Each number is 500 + 50 x the weight over the matrix's rms, rounded and kept within 0 to 999. Layers, rows and columns count from 0. Numbers have three digits each.

# layer 5 MLP gate, 512x192, rms 0.145, rows 282-291, columns 96-191
525487564532503450528598563492516528401536442486453513432528475522506442525499574449544517540524515507497487540496452552461521410574495480532577586496507528501460626500556474531489486402492353525562514491511532482518588525455468463494398444498496499424491518495524523505502515519509522554
581461500451456459571510521550448585504507574372568464475534609461487581558585560466579616479491497568494559449535482586575542485507454529462470413557411435502532482492580470525508483449468502495510485471467488530439578499599487555438477465521445425523555547482512484534591434463545462513
479538528396421479548566542582479481544490516424496447453539471550453567490569500542570445451402534486472517550447495635467501495534466516397551488563441450538565554599580479538507464438506567451497549588447548520478592465490442596463539555479524446427602529434599474515348554508571521549
507558572569480512481480502430466492468550465598533442535529517470444425477491548577509471561611462479486581456447497547483495514573492600515548503540535509426520592446558435518529472433561483522493517444438528480527553535479435453523464550532496465548541426526451493419482527513585539521
545511618474501472484483514517543452478493486535465535537438471533546505582553504556563588482466584455461492463467510555531551513419447449531478499516418586483510494624495447471519432488496487491377519557500492516509555461536486504533541484584457454480543470389556534441502540494501508440
462431481419512448523596507434518480468522420461416558609458510591457508454494438407476453503442539569476510509427415524574475507508502475427505437526453556563446526535542545506534541475433501471453464400501546606556575575500473566524535468463363472517448501567476540502471431379474495535
455468453446503565458533494492445508499505509401508502505472519482498488570484428487564511519489530485525507456517375505508520518481466520486468479513511476544514502562502505527548513503438452484477479518507379495475523432522561563485510469505504478405551442536458418483488455487480458540
488515360409504551542494480532512421552550535418446570581541581413549485527429504422465526527439484616485543411505520538495541514578519475466429439520467496508447467532527539548542502510554447444458504518448457512420547496540462602444472553424558487444555509486524527510493516586529527470
585648575520605451591500476456446501452432530424505573527551469436440461507533453358498536574476448418484404498507568511422402390481465463465478515565536496516545535498467464528494541431517500425523537476547438466476536564471606513517551586522504522530469512489517517579434541498477485553
466504492456543446660509540507500540520459485520536474461559564547505585568470438503497527569430492491448533476530496483539473541456551424602559465559502522531471468481420515553497517447495499586502576503523476546536612505448490502538441469547600424589509492443507596577563463594516444703
# layer 5 MLP up, 512x192, rms 0.15, rows 282-291, columns 96-191
494471537553588545387515504472445453492554509498477549542515498535458458534425481533467483485538486500516488608499456465479544491562525517442386525442521461498520450463559537578446427589492580506576476488477509409539406537522547360459536449483532530516604419527499536477494527497431466485
534416386535535452577480502536400481504503398561568535570399544492495457493473534557499497519559588525521449450407485432472485526499438514480554487444470487442433567536492561425491533521490472400446455565553503429480464423526505433424516470445542525511533511519511460408431522571524587547
526551462504455451551554511516459496542410497447464473570513647514518489481443455459534479424483353522618421492520569469450457436423476534517496559473432454612456463444471482433457530615492467470509618504435523424536445587449475593485495526522437452434514508613542427464553465474575549486
482464535464490575532523437473404446518515515530555486553473528423533415466553547533503537408539447440386515471430605541507467438603447520538525470487522490426515531462624514523447488428562483524525598486477497442509609481607450576552444542520492486545453511498425471464532508519522547584
607588532501605501482513535526527406469493455496524493551488519493512615515566492501534492462452502486473460540467420518574579468488423507502436456498513553535584532515483498469489504535505543405483551551466395578499547508519517470542522527516518488469423488449503572437490520573425509412
444593549607527554536525545456486547444394512481450492520614497457482532483531543469558415506490468471442524520503534454545457515497499448472410579495560543573527494460451503468516494503546485487519524594501544541428525522601511580532406434517554562467482535533572465468527492483508587508
495539427617535482588466552463479529531523442567454552553517523497451456476523515585423483540516442537532586581502507589476556516593553485474496588412535533509484523453502552525516590521479564511492466499419595520512522550551488457449517577462478522508459514509442508572527501414461548525
468527567625636410584497560515463568489460505488432433454506377562476471504502450596486444490459485422480450536484375446430500524459462472474576443506484441563517453536510486501496461475469515486455548450595514552579484455461526443450573507470390486535451521632493379488414433406446378464
600535558463457511526515556419331395591454467527538445402472423428378516452522539458492552566499438494570315387497512412470496540498502511464508528533585521438522490504504531591533566403542529475472453498548448493550522611536503485474576581419453516543441465480510437420435453499514502563
554559542434600421609505458489527519552530547565550530517496428520557531590566390563362557534503377407452558462502476535488538588473467541434399462457535551490536429570561491572486565604576467471485472508488552450514577458481477613412427540412503480474568534473458495454439434524459550482
# layer 5 MLP down (transposed), 512x192, rms 0.129, rows 282-290, columns 96-191
562619487457474489501509587503591496550448572468519526504536494503514453502513498494506531500480470500550537478390582530545458533456535483502520517456554477424428500501400473550481583533487462570589489470520488470462556526529435515493552613538550555556482542412466487477521495544495484469
532501488521576435506497447541509521556497481482541520455525497600542582523504507532542504505490435476510499492522558532478478551497460388532528438417428486459408492458551453575431517439490486498538542473509574543493470417515518468436456555623470469539384544506461573480438561452498433522
456608553540562509485559453478465496610557386502504587606485508518674380456482568598639537570576401542442523520554494491565447569451531527461478522471410438485363475458464589576517573510492492530523493485412501539466489547597518596468493478544604475409524438603589406464385535393587507484
513528436392487461427615460412578509536459425512578468456538460561557488531449465523460444532369517476512495481467466513433428504530440437480506529390471520485524456509499481396443530528512478425504456471534524461447574524544458551528512502442511531509533507541441542607491542455484501438
411489483496508498471479471389489610513480474582568466488427552410445468426467444428458500551503594484480488499527557505491464498518428551472477513442502590509493530527511474485524555491508502472528466516504493548543588473589566393512461493513517570518507456399507490437591441514468506400
500547428469485522501459650382464487549549488443473545452534508492497535503560488497437486564438491477457564498540554485560472529517547404418450505518487598501514401596485508524450513465540515450442585527427541597511572489622525455543487452539527502501488486525441493479454559543519547530
490560479549438519466514510517567530536551477509487515435531475520462572555525557515529535434523510453488473501573473478602513483562507477467481508476520495574458432541560503576472510454528483450555377554430475587451626533452503453499528477561500549564495486478492485511496509603548498543
535483503577591379485496485472418614448381538581466371603537514504423457396535411451510505507490498444482435536465520517543497516489524502411593343398482479524505395526615512477584428496523462422492429503568487477600454436560431416468480583502517526423491554539404477489451447385484594585
462567491461489390561436462505435471564526432497531539514506493463504507545537414456539459500575574469514517531433534379498515427512513483456518502525489571528520540566477456481443424514614534487481502637677466548467520580483533452491573379359436451516475489556534494521510490501499508549